Each number is 50 + 12 x the weight over its row's rms, rounded and kept within 0 to 99. Layers, rows and columns count from 0. The size before them is the row's rms in percent of the matrix's.

# down: layer 8 MLP down (transposed), 1024x384, rms 0.0368, rows 92-115, columns 288-383
# gate: layer 8 MLP gate, 1024x384, rms 0.0422, rows 93-116, columns 288-383
# up: layer 8 MLP up, 1024x384, rms 0.0424, rows 93-116, columns 288-383
down92 107:70 64 59 73 41 53 69 27 45 66 48 37 22 46 60 65 69 61 64 47 55 55 24 33 55 54 65 50 71 46 44 54 50 29 55 35 69 30 48 47 42 47 32 29 41 43 74 47 32 46 52 65 56 67 42 50 34 50 32 48 34 53 61 46 38 39 51 47 47 70 54 43 45 31 67 43 49 46 36 43 57 63 54 33 54 43 64 48 55 42 49 48 58 46 44 50
gate93 091:35 28 48 48 52 62 53 39 53 57 60 72 49 55 39 30 43 56 47 59 39 27 48 54 42 43 76 51 51 62 61 28 56 60 61 62 59 66 56 40 47 50 39 45 55 29 57 53 41 46 43 42 49 63 45 54 59 53 46 53 57 38 40 59 51 61 46 43 49 43 57 55 46 57 43 56 75 57 28 70 39 45 56 48 56 70 53 52 41 41 53 41 49 42 55 46
up93 102:56 54 64 47 47 64 29 48 25 58 59 43 74 55 49 45 51 52 65 49 52 55 53 45 49 20 60 31 58 53 47 45 65 55 63 61 48 45 56 43 50 45 26 40 56 46 54 46 38 62 40 47 47 73 49 73 56 46 66 39 51 31 43 65 70 62 48 42 59 29 61 57 49 66 56 31 62 71 42 59 48 54 54 47 53 70 38 53 43 53 36 38 58 31 46 54
down93 096:53 64 55 44 58 32 45 42 37 50 62 30 67 55 54 61 64 55 53 48 59 63 42 53 65 52 39 40 67 48 43 63 51 37 26 27 52 36 49 37 58 51 42 59 75 65 54 36 64 50 49 32 54 41 25 52 32 49 56 35 35 47 53 27 45 38 61 75 22 43 46 41 45 63 46 42 48 59 52 41 45 87 36 56 54 35 47 48 59 69 37 44 42 52 55 36
gate94 094:37 61 56 66 37 25 80 39 61 49 54 59 31 81 36 33 70 37 33 48 53 18 66 26 66 53 42 46 44 43 77 56 48 56 38 46 40 58 45 65 38 64 55 48 49 65 59 46 77 40 46 52 57 56 50 47 38 44 38 38 30 49 52 62 46 44 27 54 48 55 50 54 57 22 54 42 51 31 33 56 70 49 59 50 63 41 52 47 67 50 27 75 66 54 55 35
up94 096:55 52 32 38 47 50 51 40 69 39 56 68 39 70 54 50 47 52 40 50 43 61 47 45 62 40 49 40 49 54 56 63 77 64 50 64 58 25 43 65 60 51 51 61 65 55 45 46 39 41 55 60 57 41 58 55 38 72 36 58 58 55 53 61 50 37 51 73 31 52 38 50 64 34 49 48 33 52 70 36 59 41 59 58 42 69 33 53 55 67 50 59 60 20 68 65
down94 095:21 61 49 45 67 22 50 45 58 53 76 48 22 67 56 43 69 61 26 76 65 57 56 32 59 56 51 55 46 36 69 46 58 54 25 63 54 57 44 38 48 71 56 46 52 67 54 59 75 51 50 66 58 64 37 38 42 53 52 40 41 66 42 50 25 43 36 56 49 67 48 62 48 39 51 58 52 36 75 53 47 62 59 69 54 46 41 55 63 52 43 65 73 59 49 48
gate95 100:45 60 36 53 64 46 52 55 65 35 39 54 47 24 45 59 61 58 46 40 62 67 65 47 43 53 65 59 37 47 62 69 52 54 49 63 40 67 55 37 38 43 55 30 59 41 45 37 36 60 34 42 62 36 54 27 49 51 63 67 38 59 52 53 71 47 43 66 33 48 80 40 58 58 47 35 52 63 63 59 58 22 45 25 62 51 43 43 73 46 44 34 57 40 56 51
up95 097:65 52 54 57 51 56 50 47 43 36 37 78 53 68 51 50 28 69 65 55 39 50 46 56 63 60 58 32 66 42 43 50 50 51 51 55 38 63 30 59 49 48 85 63 38 37 35 30 45 37 52 47 77 55 57 59 44 47 45 56 39 66 47 62 47 45 48 58 36 56 56 44 30 45 42 72 51 53 33 53 51 23 59 44 60 35 42 59 62 57 52 36 58 34 77 67
down95 096:57 52 42 29 40 54 53 50 42 45 37 29 43 72 60 43 68 45 41 50 51 56 42 43 55 32 53 41 31 54 33 53 48 57 63 40 60 30 48 49 38 64 40 35 40 45 59 57 45 48 54 55 52 72 34 42 40 54 58 53 55 50 48 41 47 56 60 25 33 49 56 52 53 61 68 39 65 60 61 33 33 60 54 64 36 67 58 56 43 52 44 68 52 41 49 49
gate96 103:41 66 56 45 50 35 54 41 49 44 51 45 49 54 46 67 25 34 48 48 63 35 62 48 55 20 74 66 50 33 65 45 61 30 51 60 68 42 39 45 62 63 61 70 48 28 58 23 41 65 61 58 72 61 72 45 67 48 38 31 64 29 38 31 46 67 50 50 43 45 55 38 38 57 45 63 43 46 41 56 42 63 63 53 43 36 49 61 38 47 41 50 41 48 62 65
up96 105:62 38 40 64 50 59 43 32 50 49 54 40 43 27 63 33 59 51 59 38 41 49 48 57 72 58 42 55 49 57 44 56 07 50 48 57 33 34 66 51 68 40 66 37 58 73 54 44 47 44 42 44 56 53 48 56 34 55 36 42 46 59 57 48 34 77 46 47 46 67 72 44 59 23 26 50 52 53 60 35 53 53 58 28 55 58 47 41 61 38 47 60 61 60 59 42
down96 102:53 51 43 55 54 41 59 64 45 60 48 50 52 47 43 79 45 42 55 55 31 34 50 51 56 44 46 28 44 48 51 42 55 25 55 51 64 34 72 36 57 57 42 52 39 52 72 27 53 48 45 56 53 52 60 54 40 81 51 43 61 48 55 45 65 69 60 56 67 80 39 55 32 56 58 35 45 52 28 58 70 42 44 59 62 37 63 70 51 43 56 48 49 66 41 52
gate97 099:61 45 35 61 53 53 56 41 64 34 37 45 27 43 64 59 44 42 51 48 64 57 35 45 53 48 69 60 55 63 28 53 68 58 41 54 71 49 45 38 47 68 53 72 58 12 50 51 61 35 28 52 29 31 46 23 37 68 51 46 68 41 47 39 49 39 64 63 54 73 37 48 49 55 49 67 32 37 57 52 31 45 47 51 48 51 36 65 47 40 42 44 72 29 28 48
up97 104:45 53 72 72 61 27 39 60 55 37 30 50 37 51 36 50 41 47 49 54 40 62 61 59 61 45 53 39 54 42 42 63 65 48 73 50 41 53 60 54 47 53 39 56 41 50 44 64 49 59 60 54 40 65 46 67 53 41 52 45 56 58 40 66 57 56 61 36 55 51 36 70 43 52 22 30 38 45 52 35 63 58 65 52 44 59 71 60 50 46 61 69 61 62 43 42
down97 100:45 72 71 37 47 50 55 52 63 51 65 54 40 53 51 41 56 41 40 46 41 46 40 68 53 44 47 70 33 51 64 47 49 60 68 54 52 49 50 35 44 52 56 37 31 43 55 51 57 33 74 36 42 50 42 75 37 44 54 44 61 54 38 55 32 50 53 37 43 55 32 46 40 47 38 60 38 56 46 35 60 60 53 56 45 40 37 54 61 58 64 33 51 52 55 51
gate98 102:59 66 64 33 59 31 53 68 62 44 45 35 61 24 47 68 56 29 36 39 30 55 50 38 44 39 47 54 56 37 40 44 47 50 35 43 53 48 60 54 28 60 39 46 55 47 53 57 47 41 39 71 54 60 45 58 49 64 38 49 47 65 48 52 38 50 46 45 34 67 44 53 51 46 38 55 36 49 49 44 31 29 42 64 38 46 47 65 68 64 46 58 49 34 62 39
up98 106:53 38 68 31 48 33 41 72 37 44 56 49 62 51 50 50 46 53 53 53 35 49 42 39 45 51 46 57 53 71 67 60 45 56 47 71 65 34 52 68 42 42 54 31 60 54 54 63 44 61 37 66 55 38 23 44 57 68 26 50 38 50 42 44 58 49 71 54 39 42 36 50 50 58 49 56 23 74 47 64 47 50 58 37 31 56 43 52 55 43 63 70 60 59 28 46
down98 105:39 67 68 68 42 60 49 64 40 44 36 75 50 63 39 43 48 65 55 53 34 61 43 72 50 68 35 34 59 35 52 43 42 50 57 46 46 49 39 37 63 48 41 48 19 64 48 47 51 67 46 46 41 42 53 61 41 32 51 57 44 35 51 50 49 61 39 44 38 73 54 50 63 51 28 58 49 34 51 52 52 52 45 25 55 61 46 48 54 58 50 61 62 54 56 42
gate99 096:29 35 69 58 72 33 59 58 29 58 40 72 46 57 28 37 49 55 53 45 42 26 49 44 46 45 58 56 52 54 40 20 63 48 57 60 44 45 62 41 29 53 31 57 48 66 69 33 52 56 54 59 25 55 57 63 33 43 45 55 43 54 69 56 48 31 74 55 64 55 27 47 42 56 46 30 66 51 41 64 54 51 84 42 52 51 50 43 62 49 51 68 74 62 47 54
up99 098:48 58 35 32 34 64 46 61 65 50 45 31 64 62 46 47 51 55 63 53 44 47 37 46 39 41 50 33 35 58 50 55 52 63 54 47 49 20 30 44 59 39 55 19 50 43 58 54 50 50 37 49 63 38 51 54 53 61 58 61 38 69 37 68 64 65 43 41 25 36 54 39 55 47 40 62 33 41 47 33 48 48 35 46 35 50 53 56 45 43 56 49 45 58 56 39
down99 089:29 38 50 50 56 52 49 29 26 54 33 61 57 38 48 47 71 49 55 44 65 47 36 44 46 54 53 44 43 39 33 40 72 58 50 42 42 33 61 43 50 55 26 60 44 73 46 33 31 45 52 77 13 47 57 50 41 46 51 61 47 51 55 68 53 21 58 50 74 63 22 61 59 52 65 32 66 53 56 34 38 75 67 50 37 42 57 49 42 60 71 56 64 48 54 47
gate100 103:62 52 65 62 79 44 60 39 35 48 45 48 51 31 59 63 42 34 25 43 53 52 63 85 57 56 47 47 72 26 49 45 60 49 52 37 34 45 57 46 48 54 52 49 56 59 38 35 80 47 44 55 60 55 38 63 53 17 54 38 65 49 43 36 21 43 62 43 53 63 53 55 64 68 27 34 46 55 47 46 51 61 46 61 63 43 76 63 41 24 66 67 25 55 60 25
up100 106:52 53 31 62 27 53 37 68 57 53 50 71 53 44 35 43 39 62 63 58 53 39 30 31 45 37 59 76 39 51 67 52 39 57 38 49 56 61 50 42 43 60 50 35 36 47 64 54 33 45 41 29 67 59 37 58 40 47 51 48 45 57 45 60 43 68 56 60 60 47 50 63 46 25 75 56 60 50 51 24 55 31 38 20 36 51 47 52 75 48 47 52 67 10 45 63
down100 101:66 68 59 61 42 66 52 68 37 59 55 36 47 52 65 57 29 53 23 78 53 58 71 62 59 60 50 66 43 36 51 53 52 43 50 39 48 47 57 44 40 46 46 41 47 44 57 41 44 45 53 54 64 51 44 51 49 47 31 64 54 45 50 57 61 47 60 40 54 57 75 51 49 41 42 44 44 47 38 43 68 41 61 54 68 57 55 48 49 32 42 39 33 67 42 61
gate101 099:63 41 34 51 54 31 52 50 72 62 22 64 42 62 55 56 41 48 38 49 38 28 55 58 62 54 51 58 40 39 44 58 41 38 38 52 39 59 52 37 38 58 47 39 51 42 54 64 55 43 69 51 27 36 42 55 61 57 56 73 27 54 63 55 41 34 32 67 38 41 47 62 36 48 54 45 57 52 43 55 52 21 60 43 52 55 50 64 71 55 41 43 66 63 60 45
up101 096:23 70 59 51 48 79 48 56 47 62 52 50 58 50 32 37 31 52 52 82 66 33 59 52 57 58 56 32 70 46 62 51 65 45 51 61 60 59 63 54 55 49 40 64 32 61 44 49 56 62 52 50 48 43 47 47 58 50 40 62 47 53 63 50 60 66 53 45 49 56 55 52 28 52 55 59 48 51 45 43 54 54 73 23 71 49 49 44 62 31 78 63 48 49 58 54
down101 098:51 47 46 50 58 53 52 51 59 71 36 44 48 32 35 67 58 51 53 34 66 68 47 45 59 44 47 53 44 54 44 70 48 67 37 54 46 55 55 50 58 50 47 50 53 58 46 37 58 45 68 39 46 62 58 40 50 44 51 54 41 53 63 24 52 29 58 35 60 33 29 67 29 39 70 39 62 51 42 54 39 60 46 64 23 55 41 32 29 61 53 69 34 63 44 48
gate102 104:45 42 51 48 52 51 49 55 55 57 62 51 43 46 45 54 48 60 59 59 62 41 36 42 59 69 72 37 29 59 41 58 48 69 51 51 61 29 36 52 38 48 46 44 50 22 33 46 45 53 41 55 42 43 65 49 65 51 72 53 47 44 35 52 22 22 33 63 39 62 45 45 55 49 53 52 40 59 50 52 73 60 47 69 61 60 37 50 58 34 68 58 70 58 41 55
up102 105:26 68 52 49 53 49 58 46 75 64 36 62 53 52 29 51 55 43 66 56 51 29 54 24 59 39 52 53 60 31 37 56 47 43 32 52 46 49 40 68 51 53 43 64 37 50 52 59 46 44 59 51 47 49 58 54 48 37 44 68 51 52 61 45 56 60 63 61 52 62 64 67 54 40 40 36 49 43 48 40 51 24 80 32 62 35 50 49 52 41 38 57 46 47 63 64
down102 109:43 61 76 59 47 49 43 53 70 42 83 66 56 24 59 42 32 49 49 55 62 33 51 62 48 73 53 48 50 63 51 54 42 62 45 61 37 52 27 38 12 28 63 71 48 54 50 31 35 52 37 54 48 45 50 41 58 47 51 47 65 46 36 51 46 49 64 58 61 73 31 67 33 55 45 46 56 34 56 67 61 38 38 61 39 65 32 65 51 59 33 53 66 42 46 68
gate103 101:34 71 48 82 72 27 71 41 33 40 53 64 37 54 53 49 59 41 67 57 51 45 59 60 56 41 55 31 42 56 56 51 47 42 65 41 43 57 62 73 50 59 45 36 39 53 63 26 50 42 54 40 54 40 63 54 52 36 37 49 64 33 69 38 36 54 78 53 49 60 29 48 36 71 51 42 51 57 31 61 44 37 41 42 54 48 50 60 40 36 36 31 71 50 57 37
up103 103:45 37 42 35 57 46 50 57 58 59 54 64 52 59 56 40 42 61 64 49 60 54 52 54 36 45 37 87 57 49 63 64 37 76 38 36 58 43 56 48 49 30 59 61 46 42 76 34 41 42 45 54 61 49 70 40 51 81 62 73 54 44 51 59 73 43 54 55 49 53 38 54 65 48 59 56 53 42 51 43 56 41 51 39 56 50 41 42 81 57 66 52 61 32 54 47
down103 103:61 66 50 49 53 36 41 54 53 58 81 52 70 45 81 57 57 34 45 41 59 45 57 67 42 42 59 33 56 47 48 44 69 49 53 49 47 53 25 54 40 66 53 56 44 62 70 35 55 66 30 51 37 60 84 30 54 43 37 62 70 51 61 50 38 43 50 11 46 59 31 45 59 53 60 44 36 60 43 55 49 48 33 54 64 22 50 45 49 36 52 45 65 61 27 45
gate104 104:42 62 47 57 55 63 42 46 48 52 43 46 37 39 56 65 42 34 45 59 32 39 61 45 59 53 62 54 73 45 64 46 40 31 46 46 57 54 65 42 38 52 29 49 69 41 57 37 47 49 42 59 62 41 46 53 50 64 45 54 67 51 71 54 62 54 66 50 46 56 62 27 35 41 74 56 58 40 62 51 62 44 40 59 62 57 55 51 59 26 49 41 36 42 40 49
up104 106:52 68 45 54 53 52 67 43 64 54 48 47 59 43 78 52 61 40 48 54 60 43 43 77 68 61 60 43 41 37 52 58 51 58 59 35 17 64 56 48 59 35 49 66 47 52 60 42 35 42 37 41 50 75 60 45 48 37 54 51 53 72 41 27 39 42 43 46 51 58 45 50 39 52 35 58 38 22 23 24 53 25 44 54 42 40 50 66 59 59 57 25 69 30 68 35
down104 106:52 44 76 43 36 54 47 32 50 54 42 40 20 38 57 46 19 52 36 74 61 42 56 60 47 59 63 61 39 29 62 63 36 63 53 37 37 55 59 48 27 45 58 29 49 37 52 72 43 56 42 71 45 59 63 63 50 66 37 55 70 53 23 51 33 56 50 34 28 49 38 73 62 38 54 42 68 40 26 50 54 56 42 66 56 46 42 40 40 58 44 50 44 45 61 55
gate105 087:61 41 49 46 47 40 16 64 51 49 51 42 34 57 55 45 44 43 47 48 38 73 49 57 59 51 42 55 43 52 61 48 50 63 53 56 75 63 62 30 79 44 72 54 50 49 62 36 43 43 40 55 57 54 60 52 47 42 63 62 56 65 25 59 69 49 40 47 43 40 50 53 38 56 55 58 30 67 39 48 47 28 42 55 54 64 39 42 80 31 39 34 73 54 41 68
up105 088:44 45 53 59 30 28 36 35 27 38 47 62 33 47 42 68 46 40 61 46 30 39 61 47 61 37 61 44 43 55 54 37 51 69 45 59 59 62 66 52 38 79 53 45 32 50 29 51 43 49 69 53 54 38 36 33 44 36 57 36 50 37 36 56 51 47 47 36 49 46 63 45 43 54 43 25 58 48 52 38 43 59 40 51 42 32 26 47 54 25 42 53 51 48 65 48
down105 090:68 53 55 35 41 63 59 59 60 59 36 47 41 37 61 26 41 44 35 73 69 60 45 51 58 48 35 52 55 43 33 17 36 50 69 40 64 84 47 45 60 53 52 44 58 55 63 46 46 40 42 47 53 41 32 42 58 36 51 69 52 54 50 40 61 40 53 48 49 60 54 41 51 49 55 37 57 26 41 56 35 19 37 74 58 48 49 43 41 50 47 61 50 60 24 67
gate106 104:73 79 58 53 62 61 53 56 49 39 29 69 29 32 58 48 32 43 63 45 51 65 43 60 47 57 53 50 44 39 49 48 36 52 51 56 44 36 76 48 40 71 61 58 57 53 57 73 57 29 63 61 40 47 59 55 63 42 67 33 71 72 49 42 52 50 50 36 42 55 60 38 36 69 41 49 38 52 63 50 29 51 48 53 55 58 43 64 54 29 57 33 36 38 70 51
up106 102:48 74 51 52 30 53 52 45 60 49 39 60 38 55 45 37 53 32 53 56 55 57 44 56 58 43 37 32 57 52 58 38 44 43 74 38 44 49 74 53 46 80 45 60 58 46 31 43 39 59 60 57 47 74 65 40 59 52 37 24 62 56 62 55 49 50 87 32 53 55 50 48 49 46 47 44 49 32 63 57 56 51 45 42 47 28 53 55 62 55 42 55 46 61 42 67
down106 105:52 46 34 42 53 65 52 51 35 70 58 73 56 81 69 45 52 39 53 42 36 26 40 53 55 55 58 56 22 65 47 40 49 48 40 59 41 55 36 64 37 61 48 58 66 63 75 60 37 45 35 46 45 45 46 46 48 60 51 46 37 40 51 39 40 39 45 47 66 53 46 40 39 67 51 67 54 70 53 58 42 35 67 47 10 43 66 41 24 54 42 37 62 18 42 53
gate107 101:63 69 43 41 66 24 67 36 63 49 59 39 53 38 76 54 57 64 23 57 51 49 56 52 49 48 36 79 41 39 57 68 53 52 44 43 59 52 46 54 46 44 48 58 47 29 50 41 48 47 50 59 73 54 57 44 54 46 66 53 57 59 41 40 32 47 54 55 51 49 31 51 41 37 43 60 28 59 57 40 60 48 45 56 54 59 27 51 73 52 58 68 72 36 59 36
up107 104:71 34 40 62 53 63 44 57 60 43 38 62 50 37 44 49 37 48 64 71 74 49 30 71 47 53 40 55 50 35 54 62 60 53 58 60 59 51 41 53 32 50 42 31 51 67 58 43 48 67 30 62 42 49 54 49 51 39 48 50 65 47 48 51 52 27 37 52 64 61 28 50 57 60 46 68 43 38 56 47 37 51 41 41 56 62 52 55 46 58 58 46 40 43 54 40
down107 103:67 49 47 54 41 58 63 56 68 66 35 50 41 58 33 60 42 75 59 55 37 62 54 42 58 41 52 42 66 57 57 55 50 52 64 32 51 60 45 55 56 76 60 38 56 25 67 47 47 45 42 53 37 47 48 72 83 47 45 41 70 51 40 37 41 76 56 54 41 37 61 67 45 50 71 33 29 66 53 58 44 47 55 46 67 43 33 51 52 31 51 37 63 54 32 37
gate108 095:47 50 46 52 48 41 73 44 62 36 60 50 50 30 61 65 39 30 44 54 48 59 51 55 35 51 56 50 61 46 63 32 60 53 75 37 60 51 52 57 52 57 45 77 57 37 49 61 40 42 40 66 32 69 39 61 69 58 28 42 50 49 48 55 59 44 47 36 46 86 46 51 56 52 36 40 51 26 48 41 43 58 52 64 56 49 57 51 66 52 50 47 48 38 31 59
up108 096:52 49 52 51 49 41 65 49 48 55 59 45 55 66 27 50 43 81 38 62 61 48 47 40 38 39 40 53 30 65 38 51 36 47 40 46 33 49 39 47 46 82 62 40 79 39 42 52 37 61 49 49 41 50 44 36 46 39 55 54 62 53 47 67 82 70 43 55 58 09 53 68 49 53 63 49 50 48 52 56 38 55 62 44 52 46 48 68 51 25 44 60 51 62 47 60
down108 100:57 54 54 40 59 61 34 51 44 67 46 47 30 58 65 52 64 45 63 64 54 51 66 34 51 72 45 57 48 57 30 46 63 63 59 56 62 72 77 56 60 17 39 38 40 46 55 56 48 57 54 61 64 39 45 66 51 62 55 55 46 62 76 37 53 62 58 68 53 78 50 43 40 46 65 39 36 44 47 38 55 57 41 52 30 54 48 27 53 65 55 51 64 63 73 42
gate109 100:47 37 68 72 30 38 59 51 54 48 55 64 51 56 31 54 65 48 48 39 40 48 55 50 45 63 66 44 49 65 41 59 65 67 42 55 38 46 47 41 31 52 41 56 59 58 31 27 51 58 45 44 45 54 57 44 31 62 76 76 35 48 38 47 54 31 36 86 49 35 54 41 60 16 52 54 66 46 39 64 67 42 41 31 52 68 57 58 68 50 46 54 53 67 60 49
up109 108:36 48 68 29 43 55 40 62 24 26 33 58 56 36 29 57 52 57 59 69 54 40 62 49 68 46 39 72 84 34 46 51 48 58 52 36 60 44 46 56 58 44 49 66 53 55 67 50 55 39 38 53 46 38 52 69 40 42 37 56 36 42 72 46 64 53 56 46 84 50 37 70 53 55 76 44 49 42 32 47 55 30 60 47 50 57 43 36 51 36 46 35 42 60 46 40
down109 096:55 36 40 47 36 45 64 69 37 46 57 43 34 61 69 48 45 35 48 49 43 46 40 43 63 66 54 60 60 62 58 71 29 69 34 57 57 33 34 37 49 32 37 63 59 71 45 66 61 30 32 54 59 66 61 67 44 39 40 51 42 43 78 49 56 51 43 48 46 39 51 51 50 65 48 67 58 58 59 55 52 26 62 16 35 52 65 38 65 72 57 36 44 51 50 38
gate110 103:52 69 38 54 70 74 37 70 48 67 49 46 40 56 31 48 63 42 36 46 41 71 71 35 59 40 35 47 30 40 51 47 61 55 33 67 29 47 60 65 60 56 07 35 42 40 43 34 69 73 59 50 29 51 42 45 44 44 68 49 30 56 41 58 44 48 58 60 55 47 75 41 50 31 35 27 37 60 50 69 38 59 41 49 47 68 69 69 51 46 28 51 58 60 70 36
up110 093:50 31 65 58 40 54 57 56 41 34 38 56 73 73 62 43 57 57 64 39 67 44 66 57 34 65 58 51 50 50 56 56 68 58 45 61 55 47 37 60 39 49 60 21 37 36 51 39 51 33 17 42 51 32 24 46 38 31 39 44 44 38 52 60 55 63 29 58 53 42 68 48 57 46 53 53 30 45 23 63 28 59 55 46 41 49 45 48 55 37 34 55 61 40 40 48
down110 099:49 48 15 67 58 44 34 65 55 54 46 27 77 51 49 56 38 58 36 61 66 43 45 56 49 45 49 50 61 66 48 40 32 29 32 40 38 42 58 53 48 65 35 60 39 39 32 63 63 48 59 35 29 55 74 60 64 41 57 64 50 48 42 58 47 56 43 42 50 39 43 50 39 61 44 39 59 34 37 61 60 51 52 45 61 51 47 46 53 46 62 38 31 55 72 49
gate111 103:46 39 44 68 78 34 38 26 56 68 52 55 46 65 51 42 53 30 51 54 51 34 36 34 45 43 62 69 45 53 58 36 76 37 62 60 59 57 56 44 50 41 32 41 35 53 28 57 55 52 46 48 35 32 51 55 65 60 42 48 48 64 45 38 28 72 57 43 40 32 62 53 57 28 51 41 62 33 60 37 66 61 42 60 73 52 63 71 60 45 65 83 34 54 58 68
up111 105:64 53 56 37 54 57 53 38 41 52 58 30 66 64 47 42 32 38 59 36 55 27 29 48 48 52 49 49 34 54 28 63 51 58 44 63 53 44 62 45 31 51 48 48 31 49 35 34 39 43 43 60 52 30 55 34 64 47 56 42 68 35 40 52 47 37 45 55 39 49 67 49 54 69 61 53 53 60 31 40 68 78 70 38 34 28 62 16 49 59 49 46 35 57 59 40
down111 107:37 45 50 36 49 60 46 64 50 25 50 50 61 43 34 55 48 44 48 48 65 46 75 33 32 48 50 38 55 43 64 49 59 62 77 30 25 65 40 77 70 56 59 50 45 45 52 45 31 26 67 50 47 45 39 59 60 37 72 53 63 62 65 62 38 38 58 39 69 45 31 51 46 62 44 65 82 43 65 63 45 47 77 41 43 39 22 61 62 40 33 56 52 45 53 64
gate112 103:37 43 51 57 40 41 62 61 58 45 59 49 75 35 33 43 58 61 42 55 50 36 43 33 69 53 60 37 51 44 64 64 49 47 44 61 44 47 39 47 54 62 21 68 42 71 38 49 75 35 70 58 33 34 48 48 53 80 49 43 46 52 51 40 58 27 47 55 53 44 49 59 65 43 40 34 55 60 24 71 52 58 52 53 33 63 46 42 57 18 44 60 40 47 50 39
up112 097:49 52 73 43 38 48 63 44 44 46 51 40 48 38 37 65 48 54 45 57 60 68 49 47 50 47 49 64 61 60 64 45 32 56 52 54 59 63 26 68 42 54 46 31 55 41 44 68 45 36 53 42 52 51 58 53 64 50 30 51 44 36 59 70 46 49 41 58 57 62 52 49 45 83 44 58 55 66 29 44 55 49 32 35 42 47 47 62 26 52 47 61 47 15 38 39
down112 102:44 44 18 67 59 50 60 52 55 50 59 53 41 64 76 47 84 47 40 32 55 64 45 53 45 57 47 31 48 58 39 58 52 61 44 29 51 24 63 33 37 50 53 52 48 38 46 54 40 50 49 63 47 40 54 54 59 41 45 29 71 51 43 70 43 55 64 49 70 49 49 45 54 33 51 45 47 21 70 55 48 38 47 34 57 58 70 38 49 33 35 33 59 76 73 44
gate113 102:69 48 49 33 54 57 56 38 50 38 63 51 47 58 52 56 73 26 20 44 74 30 80 71 27 28 62 33 60 31 67 75 42 58 50 46 59 47 50 70 50 41 52 37 49 57 47 55 53 49 45 52 51 55 46 44 49 31 44 32 62 68 46 34 68 48 63 58 64 48 55 25 52 41 49 61 50 33 43 41 62 60 37 83 49 55 46 62 39 40 62 63 40 50 41 53
up113 099:62 52 45 42 83 44 67 65 35 60 73 62 46 58 36 30 26 57 47 53 56 66 27 42 80 55 37 53 55 57 38 48 42 39 38 53 35 65 68 61 89 57 48 57 43 64 46 38 59 49 65 37 38 43 58 55 61 41 47 51 57 47 54 38 67 79 56 53 63 51 50 45 30 43 48 53 46 47 45 56 56 49 52 50 68 59 47 57 45 31 44 09 49 42 47 48
down113 102:46 46 59 34 36 51 37 56 55 39 22 48 46 47 53 47 55 38 72 68 47 40 35 49 54 38 40 88 38 44 61 49 48 71 62 52 58 50 30 32 30 52 58 37 42 48 57 58 34 29 48 39 49 39 43 33 41 61 41 35 61 70 43 75 56 25 45 58 52 43 40 66 41 58 58 54 67 50 46 48 78 75 55 44 57 43 68 56 72 48 47 82 57 45 36 45
gate114 102:69 55 53 47 74 70 57 51 56 32 42 46 33 48 59 59 57 45 56 63 35 62 45 77 45 50 61 50 54 60 55 61 48 47 39 50 64 41 59 42 49 43 66 64 58 62 54 61 69 38 54 55 37 51 47 58 48 57 56 57 39 27 57 59 33 58 42 29 32 39 52 51 66 62 75 55 49 20 68 54 46 41 49 79 64 54 59 48 62 55 43 33 43 33 26 47
up114 101:41 67 43 51 61 46 63 58 42 38 58 52 59 40 58 64 38 66 34 55 49 52 54 39 62 49 41 34 28 74 61 65 48 41 62 55 59 43 20 29 59 51 73 39 33 77 48 53 38 63 63 59 26 47 52 76 52 60 60 79 42 42 56 48 36 44 43 51 36 37 43 39 44 35 49 55 44 51 41 55 42 37 44 52 60 41 31 51 50 53 39 34 58 69 63 55
down114 103:38 78 53 61 55 46 46 55 59 52 40 43 32 34 34 47 57 49 66 45 53 57 63 48 72 54 64 57 50 41 56 44 47 66 60 41 50 39 55 43 43 51 76 47 58 54 33 53 52 60 28 56 64 63 65 44 43 39 24 35 46 57 39 50 31 21 48 57 67 57 62 43 60 40 57 64 48 50 49 62 55 59 55 33 41 58 31 69 35 67 69 67 62 58 68 58
gate115 096:74 47 48 50 50 66 70 42 56 54 55 54 31 67 47 37 50 64 39 60 41 43 49 50 34 62 55 55 41 40 48 46 65 53 67 39 57 67 57 77 59 55 46 66 32 36 45 41 43 54 26 42 51 62 53 50 62 47 47 65 56 39 24 60 45 74 58 49 49 58 41 56 46 40 59 47 22 36 35 67 70 43 68 46 67 48 50 37 30 37 38 53 46 43 28 36
up115 099:78 39 55 56 56 58 37 35 47 59 50 36 41 29 53 54 53 51 40 68 41 48 66 35 48 38 44 65 45 64 66 44 63 53 48 78 39 46 68 28 61 50 40 67 63 50 71 75 61 30 62 67 73 56 21 33 45 70 37 43 35 38 45 51 53 50 65 56 47 28 48 41 42 46 56 55 37 37 36 58 60 35 45 55 49 58 32 45 37 70 53 47 30 31 65 41
down115 099:25 60 47 26 23 49 65 49 55 63 66 29 55 69 49 55 55 75 56 32 58 66 47 57 59 46 34 68 59 40 32 52 47 60 47 44 47 47 46 60 43 36 45 33 64 46 53 56 42 69 57 78 62 54 42 48 57 58 50 55 62 48 56 49 49 44 44 39 46 75 38 62 55 41 54 64 38 53 49 49 50 66 45 31 37 51 47 55 49 52 46 76 67 58 47 62
gate116 107:46 65 81 41 73 38 57 34 62 58 60 47 20 53 27 40 28 55 52 51 59 34 39 72 30 58 60 58 40 71 65 35 68 60 46 94 48 58 34 49 31 56 53 42 58 45 43 63 47 48 37 59 53 64 37 55 41 52 58 50 49 31 41 54 59 57 42 53 30 47 30 56 54 46 44 45 32 52 40 62 54 72 42 63 56 79 49 58 41 42 65 29 57 38 45 53
up116 113:52 66 77 55 53 39 52 51 47 58 53 52 38 52 42 42 57 35 55 58 67 29 53 37 61 51 40 51 51 52 64 69 57 64 58 83 70 43 36 51 27 66 58 39 56 24 44 56 57 54 57 52 53 41 45 50 35 54 52 47 67 42 63 38 66 58 71 38 40 45 31 71 72 48 40 40 24 39 53 44 57 66 51 44 32 56 51 54 29 36 68 41 34 26 43 63